config.toml
num_hidden_layers = 9
hidden_size = 384
num_attention_heads = 6
num_key_value_heads = 2
head_dim = 64
intermediate_size = 768
vocab_size = 2048
hidden_act = "swiglu"
norm = "rmsnorm"
norm_place = "pre"
norm_eps = 1e-05
positions = "learned+rope"
rope_theta = 10000.0
rope_fraction = 1.0
qk_norm = false
attn_scale = 0.125
bias = "qkv"
tie_word_embeddings = true
parallel_block = false
extras = ["capped logits"]
init = "uniform"
init_std_qkv = 0.0412
init_std_o = 0.00971
init_std_up = 0.0412
init_std_down = 0.00971
optimizer = "adamw"
learning_rate = 0.000629
beta1 = 0.9
beta2 = 0.99
weight_decay = 0.098
lr_head = 0.00671
max_grad_norm = 1.0
warmup_steps = 334
schedule = "wsd"
decay_fraction = 0.884
decay_shape = "linear"
final_lr_fraction = 0.0
batch_tokens = [16384, 32768, 49152]
max_seq_len = 1024
doc_mask = true
train_tokens = 364600000
max_steps = 11747
dataset = "wikipedia_en"
Each number is 128 + 24 x the weight over its row's rms, rounded and kept within 0 to 255. Layers, rows and columns count from 0. The size above them is the row's rms in percent of the matrix's.

# layer 5 attention key, 128x384, rms 0.0517, rows 112-116, columns 0-191
size [104 105 105  97  99]
[[144 131  93 130  97 134 129 114 133 159  93 144 166 126 103 188 167 119 107 102 117  97 142 154 128 161 151  91 152 140 140 132 109 148 170 134 143 102 116  74 130 141 111 105 113 172 118 122 106  92 117 113 129 123 138  97 111 149 130 135 158 120 137 124 118 145 171 104 157 135 124 172 136 142 105 133 110 131 159 160 145 152 138 127 127 136 114 101  93 122 154 153 139 121 151 117 132 181 116 106 131 147  83 169 124 174 134 163  91 149 132  92 124 104 138 168 139 153 143 113 117 155 155 149  81 146 131 155  83 111 128 151 138 105  95 153 160 148 177  92 134 118  94 137 140 133 135 129 164 190 129 132 117 143 149 132 136  98 160 142 114 127 177 122 109 114 135 181 108 156  49 132 130 169 137 178  94 134  91 148  99 140 107 113 155 113 156 143 164 120 165 126]
 [160 138 137 144 113 118 145 145 128 167 131 107 109  94 111 106 132 138 126 108 102 147 126 133 128 117  74 147 167 137 171 139 118 187 105 149 148 131  99 160 128 192 120 107 131 164 133 105 127  85 146 124 132 109 118 120 128 126 162 139  91 133 120 128 133 129 122 101 102 123 120 148 136 107 143 127 132 161 126  80 119 147  93 122 137 141 149 162 124 159 144 149 169 116 135  90 132 162 140 136 120 123 100 118 110 194 165 137 110 150 116 141 138 115 142 138 116 132 125 143  76 148 128 168 138 123 114 155 105  71 151 110  94 107 131  91 103 144 136 137 100 127 110 119  96 128 132 122 122 121 119 142 113 153 150 106 145 123 120 108  74  78 143 124 100 121 115 114 140  84 191 175 158 139 141  90 113 102 100 157 119 129 137 140 102 127 165 114 137  73  87 135]
 [140 140 105 139  91 116 117 161 131 124  98 102  83 157 137 136 101 108 152 113  60 119 143 116 156 121 152 172 113 133  91 125 172 115 146 133 156 112 145 100 143 126 131 141 113 154 137 139 140 131 146 129 108 135 156 136 116 146 183 136 139  82 163 122 116 123 101 143 116 113 154 100 180 122  95 171 105 185 123 168 115 126 138 138 116 108 149 121 135 153 105 149 139 122  99 142 125 183 156 151  92 150 110 174 150 115 160 112 123 137 105 155 148 101 162 134 146 122 126 152 138 137 130 129 155 133 111 153  91  88 139 118 122 170 108 138  97 139 142 118 123 115 138 137 163 112 149  87 127 154 122 117 118 112 132 142 107 100 128 167 154 159 126 140 139 124 121 152 137 163  90 148 137 148  92 163 139 105 118 141 189 170 154 108 126 153 115 128 125 102 193 134]
 [139 117 156 132 147 150 141 119 136 162 168 182 129 139 110 130 116 138  98 122 111 135 104 128 164 122 100 124 153 175 155 108 138 114 123 118 137 147 146 124  83 158 106 161 121  99 144 138 131 138 110 146 110  83  90 126 130  92 171 115 170 139 104 111 109 102  96 154  97 112 151  93 133 147 139 101 115  76  69 166 141 142 148 162 123 139 134  87 199 132 127 170 102  87 116 114 160 105 142 147 110 158 104 110 168 150 118 130 109 130 104 110 130 137 123 111 170 140 172 130 116 172 150 135 154 146 127 148 146 124 110 144 128 115 111 100 108 104 129 120 143 154 145 125 151 156 156  85 125  97  86 133 162  96 167 148 136 132 108 158 135 113 134 159 149 106 140 119 108  90 119 105 134 132 166 108 112 140 152 101 147 132 115 182 122 106 108 135 125 103 130 140]
 [107 158 129 126  96 120 163 118 120 151 104 111 127  80 142 154 116  90 164  95 111 132 136  88 124 154 136 115 162 130 117 152 156 123 122 170 186 108 145 183 125 151 112 160 122 120 141 107 124  95 169 150 111 124 145 102 153 143 110 115 138 119 145 143 117 116 149 158  97 109 127 123 118 145 155 160 153 112 119 107  94 138 125 161 162 100 136 120 110 157 176 107 134 125 151 128 100 167  92  86 157 149 136 125 133 163  98 160 146 142  97 119 112 137  97 101 123 122 151 121 121 166 108 132 131  91  99  99 118 117  94 117  90  88 133 142 154 170 123 131 128  97 127 166 143 147 126 163 111 174 160 138 102 142 157 134 126 127 123 120 165 135 133 194 147 166 138 139 104 160 142 149 117 137 107 134  69 127 128 123 100 162 114 141 169 112 145 101 112 110 124  73]]
# layer 5 attention query, 384x384, rms 0.0548, rows 241-244,305-308,369-372, columns 0-191
size [108 109 105 103 102 101 101 105  91 102  98  96]
[[130 101 110 128 144 113 149 137 109 122  87 139 110 178 130 127 138 119  85 123  95 145 112 150 113  90 133 138 152 139 107 119 110 139 130 153 164 145 105 109 131 129 103 117 171 112 124 105 138 185 154 141 141 130 159 113 140 151 162 168 154 118 136 103  84  94 143 181 150 163 145 118 134  99 137 163 104  93 143 102 123 140 122 158 132 152 117 135 149 113 111 118 129 111 129  87 138 144 134 178 150 120 191  74 135 146 111 131 128 131 145 108  86 124 131 117 154 110  79 129 169 125 137 139 153  88 137 129  95 121  83 161 114 102 110  95 115 162  96 177 135 140 141 122 108 169 120 104 135 147 134 132 155 143 121 165 115  94 165 119 133 144 113 135 135 118 149 138 151 213 146 110 131 126 143 189 116 171 130 140 117 153 119 171 108  81 157 141 151 132  93 136]
 [ 91 202 122 145 138 184 124 170 156 104 155 157 136 127 151 135  74 139 139 113 191 147  91  97 147 150 117 120 107 118 109 143 155 123 123 126 114 141 155 117 135  92 134 154 109 128  95 143 103 123 120 128 112 147 118 110 152  99 131 121  94 157 111 137 153  76 122 160 119 148 100 151 125 112 142 124 125 150 117 139 139 111 158  82 114 143 143 141 144 143 117 125 108 163 138 157 107 135 137 102 165 135 100 123 172 122 119 105 137 132 179 162 129 174 146 129 120 182 120 142 163 107  99 134  86 109 143 146 127 165  93 185 143 119 105 152 121 117 128 149 174 112 113 139 127 102  98 129 134 105  99 138 110 111 148 147 135 121 138 141 129 125 134 122 125 154 141 166 136  98 151 141 184 109 123 143  72 134  98 155 134 133 183 137 163 119 110 170 104 149 142 138]
 [141 127 145  99 109 144 124 129 166 111 118 135 171 153 129 124 127 159 139 180 149 143 138 140 148 182  97 123 136 101 118 107 111 124 101 152 135 144 117 144 127 117 161 125 141  99 146 133 130 203 125 164 114 123 145 150 151 121 127 141 109 118 141 144 104 121 119 144 160 135 147 147 172  94 129 176  92 191 136 110 123 156  96 149 162 124 157 115 129  78 143 111 147 141 124 109 106 112 124 124 117  84 123 150 108 149  84  97 139 138 126 148 138 140 117  77 147 131 105 145 161 125 102 170  96 117 152 132 129 126 129 109 117 107 107 115 157 169 156 125 126 147 124 125 167 131 147 158 136 158 156 135 121 138  92  95 123  80 124 111 170 160 140 155 110 188  99 114 116 107 136 132 142 151  80 114 154 111 119 123 140 134 174 152 116  96 138  98 121 116 111 117]
 [ 87  77 128 159  88 164 144 119 153 123 130  99 107 155  86 130 191 143 139 141 113 119 135 134 125 158 103 106 151 120  97 139 139 129 119 109 129 117 140 133 102 154 135 107 126 143 175 141 134  89 134 116 107 103 138 146 122 150 144 126 116 139 115 142  96 137 108 117 129 101 145 149 112 111 113 129 117 122 156 126 127 155 113  90 125 123 139 131  80 126 113 142 165 149 163  77 122 126 126 140  88 132  79 126  98 158 129 140 148 156 107 115 129 127 131  99 130 146 165 123 177 152 113 145 187 130 135 133 107 158 159 118 136 179 105 110 168 126 151 134  99 165 124 117  82  84 114 148 117 121 127 174 149 128  86 137  66 111 118 133 107 123 138 134 109 140 133 143 136 111 135 132 135 153 167  99 157 130  88 130 151 148 110 143 121  94 102 181 120 136 117 141]
 [142 130 103 159 143 143 123 112 143 100 127 140 101 138 141 141 149 107 136 159 114 171 136 101 122 180 143 138  84 131  99 128 156 107 117 131 118 133 132 107 136 135 140 147 115 141  95 111 112 163 146 121 127 138  99 109 130  98 118 119 144 128 124  98 132 105 160 130 118 122 107 111 134 133 109 141 114 102 123 147 124  79 160 137 120 154 139 167 157  78 172 142 100 150 110 139  82 154 137 134 121 153  98 123  78  96 117 119 118 105 111 140 112 180 138 135 126 119 128 104 163 117 143 152 148 135 140 118 172 145 144 191 174 146 122 146 105 133  95 153 149 130 142 120 168 158  91  89 117 111 121 120 147 122 144 112 121 122 170 130 195 143 135 125 151 119  91 118 141 146 114 113  62 129 107 113 136 125 140 147 131 155 122 142 101 114  90 138  88 113 129 118]
 [138 142  87 136 123 112 101  88 121  83  56 156 107 127 103 145 102 147 126 145 146 144 117 152 197 206 132  93  65 138 153 170  80 138 134 139 130 116 135 145 147 123 117 111 149 104 162 150 113 144 119  77 123 107  91 148 167 160 152  97 139 119 171 126 139  79 131 148 119 167 116 127 130 125 141 144 154 115  95 116 156 138 128  77 133 181  92 166  87  79 156 124 141 137 155  96 130 148 120 127 163 142 142 114 138 145 124 145 130 112 139 108 146 153 114 101 164 123 127  93 190 102 131 137 126 108 148 131 139 135  94 133 133 129 136 132 134 105 142 123 112 134 118  95  91 153 105  98 125 140 117 128 120 101 110 124 158 124 144 136 126 141  83 142 124 128 134 111  78 116 158 112 127 146 112 197 135 115 131 114  65 127 130 112 143  85 134 144 143 143  88 131]
 [115 144 114 152 119 117  99 124 156 142 141 125 132 109 133 142 135 125 129 159 161 145 117 131 137 119 119 153 147 120 142 178 155 125 112 136  92 103 106 141 135 159 145 129 100 120 114 112 120 119 144 120  75 112 149 157 185 133 110 149 124 165 166 123 126 119 117 129 132 136 131  99 139 117 164 134 112  75 111 115 156  99 120 108 122 143 135 108  89 170 143 136 182 107 132  99 108 111 105  92 143 134 133 105 106 128 119 144 155  98 113 108 132 116 100 136 140 139 114 113 136 131 140 120 136 182 141 120 145 131 160 107 122 163 136 147  99 206  91 183 123 109 150  79 144 173 101 117 163 123 137 127 125 133 153 158 128 129  82 144 145 131 106 131 169 190 133 105 153 173 117 145 125  94 100 134 119 152 130 149  99 125 130 137 110 142 114 119 124 153 153 170]
 [116  89 112 108 121 111 117 164 112 172 149 154 151 103 121 112 130 126 121 132 120 156 144 112 138 140 154 114 163 118 116 112 141 102 129 111 135 134 152 125 118 129 112 160 127  99 136 159 156 174 108 127 173 111 130 129  69  94 174 122 127 167  95 142 142 134 138 124 112 102 143 110 128 133 154 135 111 149  90 135 122 142 162 113  95 100  94 130 125 111  77 126 132 127 114 147 131  57 134 151 126 106 133  91 118 153 148 129 109 134 111 109 119 145 172 157 124 170  94  82 157 122 127 124  91 136 138 107 135 133 130 128 150 152  90 150 108  89 131 101  93 130 119 101 169 159 138  89 104 107  81 121 128 130 116  57  93 117 171 165 147 167 133 108  91 149 152  94 136 132 158 153 165 132 142 126 147 145 156 115 144 121  81 117 127  89 135 158  96 146 167 155]
 [131 141 116 148 110 178 139 123 131 157 114 119 153  95 114 134 145 157  86 101 144 125  90 133 147 167  87 185 144 135 132  86 104 149 154 105 151 126 117 150 125 101 169 143 128 112 134 124  85 142 103 125 148 124 127 118 131 102 135 107 141 168 146 122 140 134 150 118 119 131 118 106 128 132 102 142 134 116 147  96 126 130 126 124 116 106 123 121 130 129 134 124 119 127 118 119 106 149 176 147 140  92 145 120 140 111  77 105 114 110 106 124 127 139 112 116 129  90 112 119 141 135 143 148 131 102 134 143 141 163 104 146 121  84 104 120 128 135 132 137  95 193 138 132 159 148 147 111  99  99 156 143 123 108 127 100  96 126 194 144 113 155 119  99 141  96 123 112 142 151 114 154 121 119 135 147 112 136 147 148 137 163 126 178  89 126 144 146 114 165 129 141]
 [110 161 139 109 114 125 120 137 143 131 116 126 120 118 131 146  90 154 129 130 144 127  94 114 134 173 106 124 123 139 137 157 160 124 176  95 120 146 163 135  94 131 148 156 141 102 148 112 117  75  98 130 141 117 121 109 123 128 121 139 131 133 133 119 141 104 117 116 149  83 148 131 133  97 110 119 117 151  85 126 144 102 133  83 136 109 156 116 138  92 128  81 121 170 142 132  91 137 120 122 128 109 105 112  83 109 107 109 134 119 147 136 184 159 150 127 157 144 156 180 128 114 129 125  95 125 119 144 142 152 122 106 133 144 121 109 152 163 108 136 105 159 150  99 164 136 135 180 129 158 125 106 124  93 116 119 135 121 105 155  94 137 111 118 101 137 100 132  83  87 127 148 128 164 176 143 125 127 117  93 178 106 141 101 149 144  99 142  99 173 135 116]
 [133  95 139 166 101 162 138  93 144 104 149 120 111 153 104 139 125  92 159 144 141 129 140 109 131 195  82 115 121  74 135 144 103 163 134 129 137 113 130 154 161  91 113 153 115 153 121 135 153 104  89 126 102  83 156 102 133  95 127 159 139 142 152  95 157 109 152 159 137 162 153 126 170 123 187 122  91 105 132  95 134 104 135 167 133 123 136 147 125 122 169 141 108 152 105 135 122 102 108 108 117 123 134 128 139 180 115 103 160 135 148 110 122  61 138 135 127 107 123 146 140 145 121 164  82 138 132 139 105 116 131 146 103 130 136 113 143 118 117 191 150 150 134 118 135 155  98 173 116  93 162 129 141 158 114 171 100  94 128 141 111 149 140  92 119 118 156 135 149 156 161 152 102 149 118 155 157 132 109 162 121 149 125 157 120  89 101 142 114 145 148 166]
 [118 147 148 140  98 133 110 154 164 117 112 109 100 133  92 113 159 145  88  65  95 117 128 112 127 123 171 119 111 143 145  72 173 109 172 118 136 157 128 101  77 173 126 135 166  87 108 136 101 135 109 142 131 140 137  93  64 135 151 122 139  79  81 126  79 115 151 140  85 114 121 138  72 105  76 150 128 131 114 119 151 122  94 100 113 102 112  80  92 132  69 119 176 110 126 160 109  97 157 125 100 121  97 100  77 140 121 142 103 145 111 117 127 137 153 139 125 154 113 134 186 135 149 148 116 136 111 136 143 122 115 164 151 118 106 134 144 137 124 154 146 137 112  71 133 162 119  95 165 125 114 153 151 135 137 120 136 121 134 141 124 136 113 133 120 104 155 121 166 163 152 140 139 151 157 121 143 119 150 125 149 169 133 119 137 108 115 136 122 149 138 114]]